Part of a small language model's weights.
Size: width 128, MLP 320 SwiGLU, vocabulary 23234, 7.3M parameters.
Architecture: rotary positions, no biases in attention or MLP, attention and MLP in parallel.
Each number is 128 + 32 x the weight over the matrix's rms, rounded and kept within 0 to 255. Layers, rows and columns count from 0. Numbers have three digits each.

# layer 14 attention output, 128x256, rms 0.151, rows 109-127, columns 0-127
106142136103080128113112135080136156112126169123120188168095048155162114082093096058130139142131076123079172103160102177098170123131174127127152135151082105086144144170101118109158119139123126181147163139110136134126132135180122132063183199170125133089186131110137111108149152192153063174143127090140130116133095113116123084142110139125075137112128129152130135145100087157140111174165
179133074054152122173135166116153069156132139093092156072068102126117102116139124111115184101102120101125094139149130121056140173133112132116138085142128074066120135143107104122146089112156132113050162103084131134104150180149128097105112109085076120162139191185084107125107154159113169108161083171171039152094126187149157118117142134105151152101115167075152104061105163157105145123084
149131117155082172114168129131144154071176214121200147109147122074162111166058140043149102101125200126140141092083151145137148140153163129138100145105180140175119123137142139173095168165135152136090137150122155148107132156165137125173103088176129153190193107131243144118122119164126170133112141132111132166139191162151131082147123138093080081143151165121126169130102094138146127190190
028154176130255113152110085127147159108118195148125177117110164113099138120121119112088178115060079155177129149149177099156156082117158096120166128157104164061137163101115120146182103112127133091103113131130162171164165135140071142112093110105200127130095165106190107090119158058147128118140128122211119157197126116168125153094089115105080119135222068153090096099097141134148146127141
087109116117153109120114154101139153150129143158144169107117147151138091216156080121149074118114125167181132185119088100096108116087169115153114081182138160111182109154083061087143120149112114183128124112097137159102136191110134103177152070068150157091140155081071142160144142121136070167115157166117090170128123081101125072220131092174139137095164158089147160110105178159133128110136
071141143122146130101141142121140117097173177137104081103106115102140118131137163097150148159133067084137124119103123121095153120165123130099099114128114117128101122091157125100157097139123159128115110145136119186072156139111127134172086143101161127093054214085142080122123109148149112112182135077082128142112097149112160103135104106093182101111071138115113143109135108139093197131151
146159169104117146200146109130140148057179084079171102128116091183121142134113177157140120088114120074102157082081142088155165130141153124112077170160148129177174168115156139092123160159183110131103188142127129160121154104155170155126122122108110074128114106052163114181150160145131166111092223121142131162210118128126138139129124111180121187088131131079149116143119119139112144112116
130079108165152143128079097108144111186141098135089100121146120208133122055134056143086187124134106152179165112148143119128144113135108164117142162079116115107131178150123124094150107157179165100083096049124153173143111164139118068128171153085114123112165142102081088133133143073165152126124096127077126067143094106159161142115093099114086120149121123094112157119102039184149109038163
060185155116119102150166183135152131103129122148182130208145079082117155127098132123134112139117124212152111145123132112129124093128174139120123133100113116112162106118091170159182172118092136128171069126121131114142153092118121147118068166069109204110136131143113110112165117192190132166137125107127178105098096115093139153079183160143131154142118125132152135114175075090139190145161
178052100112124085117078141109123157178146094094089170150142181103183122134088112151083179088162113121093187135228121099081089106109116116121199175078092136137197138129106094122138108102144118175125167155102103128120142100115108174114153147094110144081063090149042129146140098091161127135133127113106178124187141164080130144079060130113060167159110161136117165095097122150135186129131
157095109130170132105140112150099106141151085161121099126149110097092095072060129104167142150135034139143104150119070187196108140155063130139137141101134130149112210141157155172077112105128127130142121146151049162099147174210092144148138153121151168132067069171096114159148125097113116193174159214052092138140126119117130140125121154165167113127131175071132091136150100103121161119134
137083150062136184206092143145155132062176126119109146068168164203146147081100147088101149178106095149117165137121121167155099120119144080101148126089127121117132151092199099110158142173128179154145132149156128107075185156093166114170120172108079064078139045100147127107134178110106121093172141157160167140154174133072149189177187158125149152098165105113152130138212109085166092099157
133121160132164114104106185058131128155076107096093138110077123165099149166120152129153177119124207173127159145063145159136127116134190086079130117101079140105148145118137141168084187159139103154080087163161129133138113116093190099067171120114107148097134134155104143043104194109146103176089128112131127161109117138117210134125125148106119102147108140208133122198123135046102119136133
151165143102170098157143158108132207117102079131108101128182115117076056103124128114084085082197112142124117157145195149161147121106145109183111120112151109144164137083089101101139069119148179086103122156203163177171121118099037117101163154114101173055159117183156110125179091181105140093073109130119158133094106118111103091112110162075151123157161141125164104080089132095050144133129
090134122135183158177071125169165119174158124132108118157153184109151109163167097113080146163145175143159127121085126166152120103128113169110121135131133094134161135162167149082102157078115092097085139136081134100085095115110145094143134092140192073158187129119127144145100189163158174087074135146106131093145142118135045144146107110160089137089147101120150106118220144043095144140114
128188102161177096120101153146143114110086159111107167102107092170089094156143102094142152093120091161175116134166124142076072088126111116097098132130120110134154115062140131111136147078108111136064128149128083178170169128084162187162106134121129157172171095044122152167114103141154105133173115113160070111127117147102104144170143072059096129053121116128081076119099095145118145078151
126105132126124136095078140099090184150143143159167113132142136108115143144123104103094151137100095178122156148126127098101152166117157147127137126129105126111143169126071126154118117134087098159121115095123119154078105099128121149140132137185183082150142143145123141165128141126093159165126138080112162077121169062133169101159124146129147131220095184086149114160130091139100116127088
122111173110118127121129122163060153166090106116134104112177153139127157162131163112109103148133140111123114193110143144128129126121112158134146111227138126120156135142124131076150104139087123169065112089094096129152118120147133129085053138132082129150080099062104144137170085171113084155144135142106120108097169201161149158123172101085125119115126104146112117153127068143093143087097
155161100166101168132143113175154128126131139148121107132129101135117111108130100135098167144146119122121123159103140186098170098107100177149168133110140135135117090166163190153123125215100109115086064133055158132149109168146076098158110129083094159158092189091108155125140137130102136080099157123132167081165153122156136099165089101154143155174078124114144162133134156134082152091129